config.toml
d_mlp = 768
vocab_size = 4096
rope_base = 1020.0
rope_fraction = 0.5
attn_scale = 0.186
extras = ["local attention windows", "hashed n-gram embeddings", "a smear gate", "an embedding shortcut", "skips across layers", "LayerScale"]
init = "orth"
lr_mult_o = 1.52
beta1 = 0.95
lr_head = 0.00785
warmup_steps = 107
decay_shape = "linear"
batch_tokens = [16384, 32768, 49152]
dataset = "wikipedia_en"
Each number is 500 + 25 x the weight over the matrix's rms, rounded and kept within 0 to 999. Layers, rows and columns count from 0. Numbers have three digits each.

# k: layer 7 attention key, 192x192, rms 0.187, rows 75-95, columns 0-191
# q: layer 7 attention query, 192x192, rms 0.193, rows 76-95, columns 0-191
# v: layer 7 attention value, 192x192, rms 0.245, rows 64-79, columns 0-191
# o: layer 7 attention output (transposed), 192x192, rms 0.334, rows 64-78, columns 0-191
k75:461506490500524546512477484510529474532564532542426530454505566516530533569480507514507498480475506453485461500534537477508487502499541496480499451465554530492483555496489578488461483489497489466514454503481499506525501548504493425524467523454495456456525504528564479535532484505502499513533507477539441498501500505507510490486513492514504490498497558520488480488542496492492485489476496513486513490529474509468524473493488539475493467509502460472473507495500452513514499475508506490478498528489517511464518511518487529489522493506528490473516450475482509522479534491465537522
q76:498547493489468502492496517512493499476502519485496540490493531469497507473520502528483474520529512515501471525507477475504481494518490511497488500510498493507481479510520506505514512483539501507518491495508563503464509503509478526490505460507493497522497474508531459482444519492552471482506486483487482470472515495519490503489540489480499503453472555491480542504504508487503493466518496487488511483524517504485474500519515518526482486501471496519529503509512506455552511491534502537533496505520530510527462513499495488518509493528527502475494538519498472526502527509483495503
k76:494494442499518514496501503507476494461479508525458482500482525469504479455500473476482528459509496493480492517505526489486482480508566471487503507482489496552510490486474510515550522472535486494475512477516496486462494534501493484503454488524463507474472516486519491477441529468514514473536492510522515487508487460505486494520517523521521496484477512504524448498507522515432484502453487534453518492509499504514536503488492513488493464516513514540514524498521494477507489475513484548545456509485496523483470517519527500497521466512532516520514532503475510511499519503428496507
q77:491487514498516523525466544537518502488511508477483530489533493510503511530479515488533498516501521510492477514529514502485524514496498515481508474494489487516504508541482520509490497498496512434516466500516497540512490519484495488489530513497523465496511513469510491545505501483523522527489487462478457510540526473507477487488488478533521498511472516491500498497522498462488499489503521498475503482505497496493523490504508501489508513478524466516508487489491502472478477500521506504493502521513499508514492465512500513498527511470518501501521467491533498529459492513497510489
k77:499545527534498448475535525503533505446520465475553514531519483521486496473475504481516496495493465476509489522519501446488505518466395492537499524470497489503484530491495535471467524518512502572495540495525536468529497474525490512466536487485487503458496481536486506496511467526515475458475539494487457482507462504483540457463485453465473495471504514478504516533487448519553506499463525533525510499517540467455520519487469486509458535522432506503502538493503462500471511496488491514534519474502492450530523482473560460480467496505509486513477464527503522492490492505564481527
q78:476545492531504503528495496435499492519513517483503498509477527470483559492521530479513471516467494495483494514524462517458528421476474499457495455491459483513493509562488540473518499501560473505475490497486490520552503525453495489488500475481474522509494510459551531495507473471499502497488481472517532518508517464524466521530498491455480495522494516521523515517542500512476500532478502512494478489516461527470503491486489522542490487525482486469492489503512516476500479515539543555492523534478488537497513491551511480509507512501504472514491502549526447494452508534478496474
k78:512466482503490477439541516491524480451517489536569519497499520491446513461486521487533469511502448505513530489502505487484492491496504490499524524478553485492507460520525516483464492491518477567490544548502466508498517545500518536462508464478507497516492478499563518497518472475507497479499504474493518503507466502489504477508494487420458494509500532508494497521489467493528506507472479526494533530555501474501478512492489494524383554525475493498515447459476469507489496502525498487522522533516510504500541501541533492493464491493527437513480535492451503486497469526505519476
q79:488474532468547544470515474551530494520511531476487510483483518462566512522522532515518514544495499490507510422471534521544515491500451502477479496528452499509457488499491496484463493536488515540512519496493493476474471481505503542519466499533480484522511513496497497531502454479464504512485491518514474483499522556481504483476468532489496534510536485528499551493522497479491483504494520468489478498513487511507461490508490504443571512474555499461503484514531468517504483488518508521532486492517513503522517517505542544513517556509493512449488473501484473511518492495515479558
k79:499439469484479514540456507514469506539516528505482513476447530500504501467521485522496504473476536507503495537584488499483501473529520498465510487515499516548516503506476525466488501495520525494507480531482460504501469503435476446522521522520523486492483544471489534471508530485517513544514497532509517478502458503558485489523479490558491517536499560549502517507524523436466540500474493476502505494481465537547495520511499505498511476518581482525497528464529533494535498524525478504499459546471531457425498515518474522513502510475502440473514493505511477485464489520459517546
q80:490516522512494496495459473508494514491537504497495473504508497491563510520529525488480546520518523535494523493528497510461538538509547463483526452500547508477506477492513534525495516508523501484506452493499472473533475482484518501532500542479508495487501475505519549478517520520498516535532495503481509521518526521498479496519521507502533463551527470518518519476550522490514518516494502540474500493485473486527521483493491535535531502489513512494517516483524526542484478489507475509471528539467528485464515485509485547505512524534490495472470475489521475518512478508490507524
k80:499498498484492529512486507495476483545532487547504544485527486499509516508502529480473469469473531502499543539537550550496503514503553506486495496530502513481435494462533505504494486440507536468469520500448440471493485504480461460531482547485482496500538517489510491495502563494511540514545497506500508481506497527505479472484497509538456523544482519518491495522481487476539520473512503456561504485517471527513486449494507516500504477511518507490495476497470495543496504499513504498491513476503536489504532519554520546479502498518480513496477447480522469505515495498485514503
q81:514487468499488494525495497478486502495498553524483520487502521536504451496486453508507499493496517527488529530491479489491428467486507525500507533556482510517495512502518475486497543510494492491501494487521500500458498453464488502469522501515494488500493477531444508399464500499484506491514497506477511471471456462461476495533503544515519507477492495513498511474473519498494519492545540497503499491445494475523523465517467482522497502503543539497494467500509503516490519526487478535505513499521507487501468485512475501501460513533458503553501543468513472451511508499492496509
k81:528479409493501539528501496527505466507531525523493501531526566504493487529534472509489517446496502538453474513507496547503478462525540511547526529588512528479504497479485481519498508513499482435479464478530520456483507459499509477502500514526482459524538530457494518485444494482475511526489459548493530538431526486468510498504516519517554501484507512465489502514480523510484507501561461494507484495434469490500498441522498485518539495507488538521507496499496506498512504497493478549521472495498480495469521510530498471486481487516478560520476539453508481534512512496464486511
q82:503520492510492505521548541506546480478560482488511495508486541494480539484477482502468509527492479505506527512522500470503494481522492500521504488495531473550491532516519482491471524512513499476530474502474494497506527543526499519469508486490472516497478477515519502524512472472506528472530520476483497510462489477475513507500493497475498516480515538508492488484501509491523522487491472486480497519537515489474488464493520510538480466521492510492527536471478481476495479472508501509484496474492453530507532490479487464495514425513504478488491520526484520497509484506496497471
k82:454491479494481513451479480484515507463493453498537503487515510473434488493500495484528492539545464489512505493451496485503550493517501504503495464532484474510490499525480490512510487498473454514508540504475484531535500497518493537532507478485507530536515484488506498518508525459520472455491519520506524504531486507502505507479509491475500525476518496510481490479490487502498488500507517473459535490529523449488514496463475491516501498551475495517515505481511542528522516485488505498458492475498479507521513471526491512486513499528512531529512482512497459498528464519518507469
q83:507556502480481532523473549515455498503506480518479465488506488525508466458446492480490510493513550540479504508527527510503470507517497492550447533523476527449499510486505447543500500503509505500507484482570531546436532475519502506502515510528508451491481477532490484471482514483520498472527482498490480534470482494482467490521525533540525539488477507520508494554489502471520521487517541519510479501499489477533464419500507516542524504518511502524539510516516513496474529486523487515481490507480505445488481488476485495474529502564394532522524497456559481506507506535465499543
k83:524512488516460514489475515512483512452505488538487480492480532471468474564519469493469519465518509530494515527527519498498489522525519504513516457495505466465495484491482460497515546497508456491539519465542529517505494497498519516478525506538506455504495511533484479495483537533483495554513496541498476458457530495453558524467511528526554544484498534510505510499530510511495519533498530496465518499450514489499499441520476479528485452500530494535529468554494508532505468524475505502542451491480511485413537556493512479488524503516482530533533492510464475504534477494456487547
q84:486483519525524492483498485514498493477488503490493493507502508474474515483458523488510450540483501508526512523546492468506512476555468473516507481491488479472480517515483511515519478467525499532504497518477500515540501515491540545549484503520487510518510503435483502468533535484566526510513510524499497481490509502469490472506494473522480532525509504513514469544542490477486466490449527485468511464497510480509470519480524488537506538551492483516528488491488525500498488481523461521461467493504468498501476477500511477543489526501531505465531496532539481514539499489510480512
k84:485538529508505527548493486495499515475534521480518488485533532476518492499509512455508482520521501518510511549521504497505555522505512521467489520480468501548469506458503511546486501487493511484528483483512491514511480477490510489473468501466489485540478508502549485518531531498528487486471530531538505521479511505513465474480463484532479520492515501492471524522498487437531512479497484534476496532521498481487465493508528533509508498504497458530505521509488494500474494465526510496526477504515481501504490492499470478448507511512514496456484510471512498535489554539499484509
q85:497524533531504490508548500473469524485455512497492512494554488524501505511524516500498511478474492473456482491559468486490527438472480498494464516512520498509454539529506551461479467498510535557466505530535488556502498484507481480504492481522518533523524521527506453499525514509487499518465508499511513473534534485495466506519546488491519524475514531502526476487519459491503487499520513546549493499479482547460523528485497472506495477471486504492497514477506505519492462451485531472472500508479524490489462470466483519558528508499500543476531462506526500524462492478490487513
k85:509459480501478479471525519517539503453495513492524508480535497495503507449543515503498497530510474459500475474469505503494509505483480500493515511509487521494530455536543529494476468508474486516550475507542506547500476466525501526490497484457490515495472521510535498505529462500514478501470475466497515503512538524523505516465512496514475499456507508486487493542500460508504456546548494536501513511488533498444547508535506500513512482484529500493525473477433488507487484487457506488505495501489488496512516477474513485520459515448524460534535473499473487500453497481520469476
q86:491482477507497548488439490494523499495535507494489490486494519503506523534468494463474487540517561484543500539512568510483520564503505465464485509516479463511496570468477501499499489502548504501506471490451533471535483511513508537513556536535518478489503524462458528508531535501482481514477509502467486519443488527510533484454441468497517484526521494478474505516508501487494551497443536459502455489537493518559510467519501521471529479479533529501517515560492506533529535499459512516482470531535453452515507528519486511461524492456471485470534473512518481538557503509502512526
k86:532499482511483488511471473542538506490520544479526476472470506479535492481485469478518518497519550482522558493527500494478495534532474514511465503449431507427503502551463483507494512514493468503524479481465534539504507497554504504550522487512516509497459511504510547515520553467532452487533527472504511489456454526497519502528497492538481520511481490483512446488478516475506491471493523465494457506504520531502454487515541489506493547456510471494472456559511477507533534542507502492454491524508511518482487480493473478518479505540473473482506461484540486501474509528500568483
q87:491501506449477496501524502497491465516559460489496500510459489491486455490439516511469470462505495503475483524478514486478483473470513511548496493491513496470527501484544485521527509528498495440488518467517515522526531488475498550480496496490502482499486474461545505468459469480515503447552500527533514472495504503495484494530553524465473521506495501510488439506448512488530541511515521546449512506516488459483494474495500514560463489513471474498474504500521484486491519516481478500491489487503480507506515471514494501495505456496484513519480538517518490504527496535490502469
k87:463531483491496486524502526494519538503489501501495461500495517535456514492472472483498505503514463541514496523483506490491498509476532458511505477503536506492531508493486485495495492539503499515474460526564546526516541531475538552489500519471506484512464477522483506501537485511500459472468483493476508524459480476477524498519542499481483513503484468498498484501523515498506469515516466515435492518501547481477499503489515488532482500529477497497462523448473536468495491528521478524520555473481510518538507496466485482473484445503480517589497526508490505483499496531507492480
q88:485488483488495556508489497474508503478538483503492522464474512525480507511468522507514499522494499515503502513517516498476491490490501487495521504503480502512465497478478535461496526500523473505537479479527462496540457496477533514509486513486516531486518531490519503498544508444573530507524496504506533501499501495485519504518475511483493514542518480528501508481543500453498494529499470499508488478482484484497494465509524499507505506534480498444528495484520495490526499513507477478480488521487515464480522490546497523486531466520497521493525510520503465512476481560535517472
k88:534522493529530518478522489474506505468547502460511510494499513534464524488498507510494511480486537508511509526507548478524507521462477506483508490506500473502443469516483525498466524479464493510530522513509459497523531520539526517467497497479478477442488465521526496520496481515525548488514499508505485505495456507513478468484482520470492464499548527532528483530530515529510526487490476484508517493526476520497491460486503533511505492505508497490537477503490516527519524467506490512503526471470498467492514520496483498497474498501489481511530477493472481515497495515529507528
q89:492494504480515488488457496507515491500507546549465518503489508485482500561484503478499487530500526480544519455528455506473528517465471470478501481486523467475525522496503535472474493505479495532514500509485483504553472472457502524501495499517494486477520460479495556517546531485476490500473466468531522486501502545454483522495508503510482514537511521517474455517528528482480498520438592514496482494534522516529478503463498471505486525510548496501455490520479462480502498512521482529484504511501464510521522512505513518478459541506491476473510463523486499524514531493502472466
k89:463501503498507509467433519476544503527545510522551481469523457495508480443452550478500459520482524509507453466532535511514554527488466514451539526514474521478568530515491527512485489491507436508526514516507494466538474497502515502543489474507476480469478489527467568551540490497482463480478526461513491553534511482485534465504458504491478488510506463516479482520502459479533516483483520501510458503519516495505546535465468503485485501531506498465463489485485480517496505508527482527484474499484510506518539534494493549478479495508484498477477474490504492484494560544530482495
q90:545524469465519511523476530501507499492510501526525496499491507507468464525529478476519541487490489530482515493480534501484504503466522503508476537535507517451486481496510524524508517502441498498506507487546482464487514488478524494518506528495491501496502505489539514456493500512490491476492500534510495510488528516490461470520518525489508483487502515491491483494501487500518542548526468502497484496490475478505515466523479492498476537483503472506494508460518479513485510534506476521513490533513511489486495515497485491477484500507486517546523492462497529521486533530493523482
k90:530473476500499501443489533478516507486507512506514485495496482536522458479484508493477489464521471530523513502505496497487462509495490520468574516529463542474500503497489504482534540509486512520495501531519456490500513490511508485482550532512515487483506458530462519485494508508462509516495512510493487493539487485488513514478496522491522490491483486517488455475499512516511525529503515489475442496467497477507513499505466526513489485506498522484496518515510498508464489491534526550485524500475511506517472512527514529523478498481506508553499499494489483499538471541522493521
q91:532459478545477498479527540483540485507483480532516514469482539529421440450485509529539461465466521515507497512489511503522472484500450555509475544476446480511472536511497487462512518513493475512505527511510494470422497503508464549445546456509476505494469475464473502461394509537474448474506509478553516534453486488481471503523500482502486495464481514457518489525466476530483539483537527449554486538448486486483523459504506452482491528562507487460468462488492449516486504529504497560519454487513445466522487510488496467472480506534466558543486516432498525545525478470478506523
k91:543530463524496477462519491509509501456473515514552480520556491519457490537480444525509513519566504444504457515410464469469440480499477529554511534501514553496535503513467437543498508585476496531504489491533489516511453483551538481433471492461493499546459512492486508493491453488427495487428444487440541520473516434485497527553529489420534529469488430439486500465447494561450523552521499523482479535488546404445540491510516492495483500480517514548483511481479531478443466547542504531501488508509458500551512527470512443530404518466498514625499538469504501514487487520485463461
q92:517498496522501516506480553523504508499527537454500495509486517492523511446499491513503475493489522519517503518508473457513493514482486545526499505487447468536502522583476451462474479524483527482483508474465566485434473564514488536495486436499457487542488521509512506502471500501535481465525510459477455513486507530498441460457493492485482571522429504503428523507482512489532473495530541476506512483475487501493462485512512474484492491504499461547481484505498508505463551502583490520551450529520492515505502487549509488505510533547490481488491487474508504527486507466440496512
k92:497483481481488529458463511548502497483491534512532503525528482483465498544469501493515505517522537519488512497502468483484524518460518471529487481483514460489536477506470446536498525504482515512450514521472537503479491479506503468489503498500491519515544501464488516494510423489452479472495485527496465515473535509473484452489547496449527536525480539500491513513491527490481518491472472520478492526504557464539482495525498515518450504480499524569478500504486529491455533523518504571504457495520471503496528501496528469513469508514540480541493475489516481512522481442455464521
q93:497495494487497479501501493537498457514489496474511497519520496468516551500542474502530511526491492524509471472484513516480513518510510473493504492497533489501512482501504524516469477502463540510546544547481511479559476461522500488485470520484491527526525506485478470546482521546504534507482513494434491514528526453463488485493555485497504486485492474512490464501505509474473453502483511516481540539502483523466504517497491513516489482538498466474497501465492468458473462488502488521525544471510538507538505501494495506527489481472497473477508489489516502496495487447472487473
k93:477481545471466483471492455519483514517475508488519493487518516510509480507515454467513451493514500479479514521526471450527518492479450534486502507496517485535487467500526529453511534476474487488506494494465484480488487511515508525487493526473471554512532516507509487541543479551440504488515486473511497477524470529505502460487508455516496514498492494514485484498483474479516476466496519499475503517505494502464538527487494481509507500490461497534462482457475492489506527519504505496490499496481526512497527498471531477502505505493490468498460493471468474491455526504517484454
q94:465505487492498511474526502533517470482470478507486453507483498466530559491537447478492496525508542499511522534527490465477545543494529488468510514461466497501510502516480503519537504494533468473485514496445498510574530562447519486532540498469504547504497486463491503503559509500505515463489521513499504541501521507527529506478486509509487496518534555486455521490520519493498462478454502494504500469539511540519486517479502500531442505529508507541551482511541480480550531460551538476477507534516486499506477487531513467530512428512525476521516492491531528506468473481513539459
k94:486505520514500504485505498464524421470513543503457461519546451444518519517527500461474516532461519505505507504537505541488502519451502550497499487432467483566475524488516488502505525497555528499501504512460514501539496509494472494550484493525468502519527539503526498510462512491499524495470486484525455488534496474513481514462470478494499479515546542536502552484514500518518485505471499507507506472540474476481491507481511525512473498513533484495509500545507512506527501444473463477502477497536435535495508490530509500476548485500518452467487479529481495503520478475489519527
q95:480504490483507506494543460479508464497520525541516522424478506470572553472544504491516496513469505528534496474487498509468509523466505489462557473543484483507519493517505544462484512534492479491478490513497465477517503541473516479546483491481505532502527497511508527515532499487501482528499494482527536504555469509512481522513487565478502434464551488504458529506561526484415485466501485507509475502493502525493480542487506543511505506509530524440503448510505499502529490513505532503496516538550532580512507499535497530524465491492526458514510478514497486494462511545461491463
k95:521468495539545510517531505523507429523490500502474547462499508522499502534520530472519509568465484532508503466526515508482518494498515499487500504527519484517517485478537526467512518410528494503481501524436455469504494536463476490515464477481478535524536526436515533499439504475468504511490487525500510480512477514475447474462499531517473466527525529505478533479539504513467505504475507491513522483509440542517516498461498487460458496483510485473472514532520443499531554499505492518487528485496476533486534517553550531518515541494508450503470482503480444484502495487538489464
v64:504490481520500483474512493526529505487468513530498490475471498538546516511497520543471513487506469478499475464443474493514440528468538474504495526502486521467520522459493503447508499511467529517479533500494545537472459505501469489497499534517491475497469499546513543465522492473487519511445477478577472497518493537511548499488510480475514484481498524460471519505539528562487447507528486531543469458435467520487508507486522498502503519499530529504497465509472499497478496555437514487503486517513479487485448503531487543495475507466543507497490505438473499450482520500492504501
o64:483502491516468500516471495534474443516505519569449498452535468496522470500548513502505475478486462485487504480461478562493457518443515504509483545471522514519508529509526507484503533478442543524487496515468498500485497461476505493509521522511490502502482527516484528518468508533470520494447519492519504462487470560542521523504499496510535491500487504488471514478494479451488492474538492494534517498499462477504519493530474518432502513484518525482539463518511500532488474487505549476484515499509484524531488536492514503508484493474511477524490509488476518494475536470539499488
v65:452503474441485521488551535458508495515510485533503498524519509552535525474493488519470554526460470536466494530491498548508495494435529506485488481543546480513488493402507536524514513496455487478533490531529426495504503503467479465479538542499531480502492494540502510489526515484523531503509498514525492520452501450547552498520493561509517448505527511550501499462528495512488553550518474492503489476477482550467516480525508493456512481497517517428495488512504507540510519497518509510488528512535524536466477477496508518515526465472448524505459448502522462531486546516546541521
o65:463461445460478501513503518516481517502473480529494479478519510516527508476518516483508536495490495573480515487465546520465539506428463506505525494492540544561498480451494571499535524529513433504489512480506503476501515491485516489477552520494530463538514460533512477478558502482488508515518488475511547488510465485538509524514499558513515492518544511505484510491539536468493529538526439539499512477481474510531511498514511524478529478483485516459482517483548493531507524506471531534448520459522522521481517473527476540533568460462480505505468492506467451520500482540524542471
v66:537496445475485468473517475501537543503564531512496501526478513526513516514467493523522503491468497537491480471485484513504533517505479472461512558470502486500548529555475498494470483503526488511513492508508468527485517506480529485480479478518501464549473492496491530509486476482467454561498504522517467486530543484451515518527525534494498510501505463470509496503483529495479492491434501471509503480491489526539507509500479464440504511458470501507436526522518502486501482583510530522502511539473504510429537481510503507525473516477512502490484496504517483504473508503531510499
o66:500512479465482495505480544521500491547535515525496482512481489465504534467478489527488494517501516528516481466475455525510503492438488503461508496458477506481514510491481496485463460496470499486505487479508496519468470513517492488523480496496510488476511497495485500493477507482505470492494476539508484491484492489531542479540455505488513459510455488435477542544512544511493600471503488486511495505517500523519504503507469495469520522466493465461478472503490505476478540591474510512516488563519523487478481479538503505454524506525487479484471502471501500487478545513531467507
v67:450515529494538480549460491502469537537498503482496484463477511489508538467477559492470478487520493521514512531469526482477526483530465465509516453503494530501523487476473530515466524532511489486524520559495484492503536486464501477475512472482486467441503458494477489505488483476496499497543524481512492494487496509441504501553470506508530517534506493500522485535521492448498519538517492506526490474491524495483468520496517457488438505475536499457518459490479463522528481501517492489476492538524486496520544494492502505498478505503496479543479510501493507495539440485523495500
o67:453482538492480537511483531440496511543524511483484488502490493486483495513477491454516492537487505477481487481487499515546518497504514490479483509515474488514538456470519500530502547524477486495469530501520428456524494457511503480508544490470517469527514489467511518537517500502521471540443477483501499516460512524487512510537540470501505546508499524521531471525517548532455543494490503500493454460482543538508485472486489514480501466521504520510481479558514494544476492553466513476517504478529515501509505490486502496500490513539441498494481474474512510498511489492505497517
v68:501496501495517488533500475452507526494493447532509464483509512500504520479502524475522538480510527523446518475521516542456502478464485477504461454455528525526517469477522542479539515457435499491458480477499483479487523494512505459531504529448542497513548455511509533466515447533477532496530457453473527499533518475505542491505510468496515483500565498509539484480491486513530511561515495503481526501525483512473559462487479490505502480496500496466468521428513486498507494496499499526470500527450499540530547482507506534509522451479474502532485497492451526472503448543506536508
o68:467518496473499514529520511483515518553514479544532512568518431528537508498506492464496587538516476515473494507499499516455474451514480463465521484511526499552527446465495481499521502473509464475484494526502427523515474473450506473531479468473500524510548460521503522521514531490483508513529450520539512512537501482496508527474482531511543494477502515488451492488484504490450485538557507553466530491491496513478521481505463527485467486533534477486479524491464486529505509494521513489455532498490553533486482472519536523524502514498474492549521466532509526470494484523484508445
v69:493479487502508517475513480464509508472530483513517465484455531564477488526523496498458490505497544519564486514475488450456456514504508495477518467487473483498502545520497485512476518525508534497493510489475495531491468512478523493498491466460452524500494566496482522511476492510513540429460528520519509519508469487445457536506466505432524463520499528505465518515473468486509505502500540488493517537501507502497493524499542464503482513499481503505474468480501531508496478524498517534432541505462522490490468500505534490512507535485482517478484493531537545533485518507491517495
o69:524496502502536537522491518486528532465493500539506509469500510561479475456502460536488500521506474495508543474488489468509518527472520507488547477450517499523521526505492492519504521482515502515512508490539465464494467526490484487481491479507480494510494527450563547504521516507487471523507460457523506528468535483554460533510541556429499498490503485487491491465495520540492499493519482445513496503491476503522529510487510453528493555508481514542531492474481502493526515577488519507525501478502492482566473528466504495517485543531482484517518483435532537533469467510514505499
v70:474472518497491516515459496474488531542469487513509507536490476529529547495520526502480544475479543522498469506461524483513468544492482535560548469493505492478519580518504424504507469507517501458510502490528495467541447501506498467473485512513552481490526478540420463538526478528509484495476521486510471481492531504501539497526455545527499579521485471526550487527453527570504549486479505472503464482492483505515536455497491480486519470483535512494462496485509541516445522501463512510455465498510488478493477527524509512504514521525502527496524448502504515532482484537475489508
o70:525535464470542507539494502512493537521501476503477508470484500538504483533481520482515504469519543488479520513481541521519513544484502508556551457501483467506514509432433491507489505497489525505541489486496456504504470457507502491520532501531469501517541454454483491546476500512499494474515469520466498522467510500513536451475500477483500515520529470505477564548487512516537426452549487490516467461504501483545513474480504516462483516488480547509488475499460493534451490483456528461499451497478497498494498498457522483538552536476516527530533487505504479525482452507491542537
v71:501542505500483481482522496490560477472534537516467482493517506509485502556486535469508469530500507490550466479500535499486466485526524518544473478495513490517509557474533527453498512539450493520455498541491455432495485507497520471485458468505419506520524525504455525494481488502481481465459485492513520480490519515483486483513523525492520503476500472467506484504514505492492522510470519503519480532491519463498491478457505483506510503518499497476466461509517479496523493488502499524501509473491508486498489488506512481482498476508490480493485501460540481508547537536508484518
o71:507471473502505469510487468495491457487466501534546503477450497515451515512473459482521505512511513540521499544521503510515507510498487503480509481486489519502528525517476488505482536519523532451547485494516468475512513518499507555474501460522473482467472470480473506453483518492470480514495506448489509490501470526466511504539478477523500466460453476503516455491481497552498493519552526491481481511473499499488521478457514459525503547500528519502511495507483450514492494555486512532492512503514494546521513488511504525506446512510487492544479548499486487481496537499512476478
v72:515463477485468510485475522505489557457481526554516469552559519493472526494482456505472522493483519493508500547523492468479558507499501468497499464468478506515478513526468463498470487502514514480526544491477465472519516476503497496541466489471484461512538502444480515463507487509520493495495465488485508504492521448496516514466482477528457550501479530487524522484485472510544479455527479470496501526476511477515487507508470491525494489500473528573512526470477517509476504521491481540493506544488466467548470529501514480510468524543489472504515452549438528524499474458438508536
o72:529488534504509501504445561509536496473476517491482504538458533452480485493507506467518522497563512484504533453517502482468524503523490493508515472475495500493490512502524488495490518468489476490526498509481501524528477497521549463514465470507476536526511483532480476487548500498528538473508500497496450520505561529528540475429516441459496514481473522510473515515472486487524492511496496511461499470521486490493488506453522520510469472498489515528487489494470487526481508506563453473507500497485499549536502534491485489537477512547519530527498482493515531530493455491496498526
v73:480504528502547445542475498506517478510500482502538478492494501479518469491535515497501472504505529468526514464520467484482512532535549514494510502534514566488518501515508497491480463545466515469467509516444556496488457496496463444510499481496545484513534493496508513522518441500468476493471530496520539516520518529487497528488505503503474490518520504457434485506483513507541488476487512498530459520451528497545504508489460491463448534482555541504463488485485471464502523533518485482474528534462490493495510509478508521469459532499510487502487532518466502477522501454460498494
o73:516501468498461486505462487467492490530516543501501513518478477521519512512573479499475533439509495456494539492439464506495507529545492520528525474481529488483528510550471449500525525507489554475524497503500520504485488503471503473467536499522490465492535494484520513502480488515460497483487472494507471509525498510508527503497510467446535512536500470487493484510449491520486482534488518485507508512470513510518544501476450483488465538459535433505478515539458484523516451516455507500511523511539523508499493552508529470478509484540490483498464493479478505483514517420463450488
v74:499519447504504477537459523497513476504515568488503496479488474519532511545426482499504473511471551514497509480551500498461501487524469508505497524478479485503496509535544491533514526541472500543484512502472522530515477511504499466518510512560512509501519485489527502495508478452499513484442511516486493498479503506506487464504461426526523508564460507517493508535488473511474517512473544498512498510502534558532460506491504505508477525482487461520501472518513474510502522500562480573509481547449494463514531446502517501472510564537503489476517493472509490483477533449440516518
o74:499520511520440458501470491500502513474494535499495462493506458508532534511496492475480489491527541499485507527509507500485520497513451515491471528490501469499516538535481516454454491498505470532506504499489548468528493516480500503532479485507459459508526504499523536470534536502422486482484499483495468518518509514485494488554512522505519493523519511452454502513520525490494502450475562506520524480521484506560530494501485503503516506474507485543514478533476499519443503484544511499534487530512465476522510533551513484514474564493550457513512456467524451528526492447501459521
v75:516530504540547551551507516497552565454484513509522515419477500498463500490523470518539461491518512448511539484520509464454457513512541457500514492491482434457510475493445532529480501515502482551505481490491508506486529479512515489504494486525475514479481552475496562503515473504529530492497540510522493443508488537524531501476489493473493558457533509537509501497466480468501520480526539495536506499478488521499504483500511461499529481497522526490518499513496511529478481503486511490480499537525498482511515481496480462527489546491463535531545515497483483504488518520483467549
o75:527503499538527484501482502470469479428473511538488545499508545553469469516497493525519528462515497508503539484493525506486444460513508509494508518502497495505483504497517499476512475484541448536465483545532490515460505500516537489469505476524520459492490510517500496482443517515542501500496470475491480496460461517501482520494532452464570525508488505584514517526541459500490496483470512480514501500435484499515479477505493474494531510485517506489508459505484544501465512496496485497482483515507480510504465512471495481494509563527530494510553510464485453506484496531453459523
v76:513465490518471525522522505464492489472531482477521510418485561458533531500498471542508508488444482484501496482450511561483500491530501516496534512494483544525448523536501532515482477519540464462532526503500478549487538530522526508452485498503525530502492494516507454482524491464495462526476487535497548467501473491486506527490497539484498480524490503520533501533508501468470527435555464473538487490479501470497502492481534504520510486474541506481504530519525519526543508502532471507487484490508544476491489532500487500434498451510458541500519530524439484524469413561478534505
o76:526500535463486494504550519499551517500546498522516488472462505488470492488516519512466506520509477518539509491503485521542526449505502484510494545533503462498461512457479493483526518513530461478525500453500474483484512486478506507491475503501515470497489465485474505508482564511488506553483477501483493524452512514510502477514504492462464524493558487483573453510477469484468531523503496517560471520500489436478491514501470469505453528528476544426496503521512497498506495503506457521497531504518473475496478527512465457466526500516506563528490503494466471489476494526536489522
v77:538517471494503528533505509479529489478510506485539484489540505505491544464492503488502515515518512535510492498498510561440476502468486475510514490418491482470504504509502524529494488507516498554492503496537497507482480546451540534502441554502464507489449505502481540489472480511546538485501502479520539520482480477526514508490484469478471520525521507526478532508515491509474463499535498526546439493496501535495425452504497486506471520557506509468544533526488504505451513507535516477466497465547468516501522475527523527546448485527515515529507499489523492525518501496471487495
o77:502517510531518486512527481494532473462515527531495491470501489505517496473487496451505460572527506499505529514505534520469497509515494484483560509443476463508486516492528545493492525495504503551504490546517463527499532530485528471473506490470462503467512538535561564512551497489547522528532462519493503502498466514529500479497497482463525469549508513511473491510539483457489496505474516507488464542539564487528510468500508522520488520490523517475489525530494538533479481449480506494468501512512449508494488460504522490522500474562496497469496503509475506500477506539497498513
v78:504530510531500519511492525500471465505520478531489534509453474587521470508510463495523482510474518515542469485489462496472438522477479532515477522562518459513492514536498470491496471486435515523487477518473524493447464525507463489508487510528499496524494544478476503482508489546491459561477505512479493507511473494443460496542515518430522500493506511484489485491509504488483473496459469502495487486476514530512492494505522510470524511500503545512493526502557487462462515536531502561504488491477477453532468509522456546505477510525499514493467454503494497479480471527464491495
o78:521495512512490520521460462503513480508508519523500545489455486538530495568524493529530484496502534518506508509500466532531479485462492585466539500523509515469476512531451462486490540497498512475519495503514521492415474539472506516506465524514472473478485513536532482509488485522476546487522484473485519506499505539469492480493463524460498494482496470503468523471494511504513524504534504512493497541497512481525504512497503502478541527476488485513514462471543518523492486525528469480498517516553505475493534529486494530521467508493508559467499545420478462469495536491522531497
v79:503514519521494509478459553502477510495537524499541494522526500511518516485506487520524502505522500471496568522529514513534511564518485460539486504470484465499514516517544490497479527469503506565478471458459545497492533483533471486511536491485506526530498510481466519525539490483522482476496526481507474523519512549497496436482488511474481549505468509507465493497509482479504498492493506482513518503512559482496488531481525493503499461508491510514471498467470496492516527463493489488517534516527514493494481528498486489498468490506512512490502487494483487499486498523503485497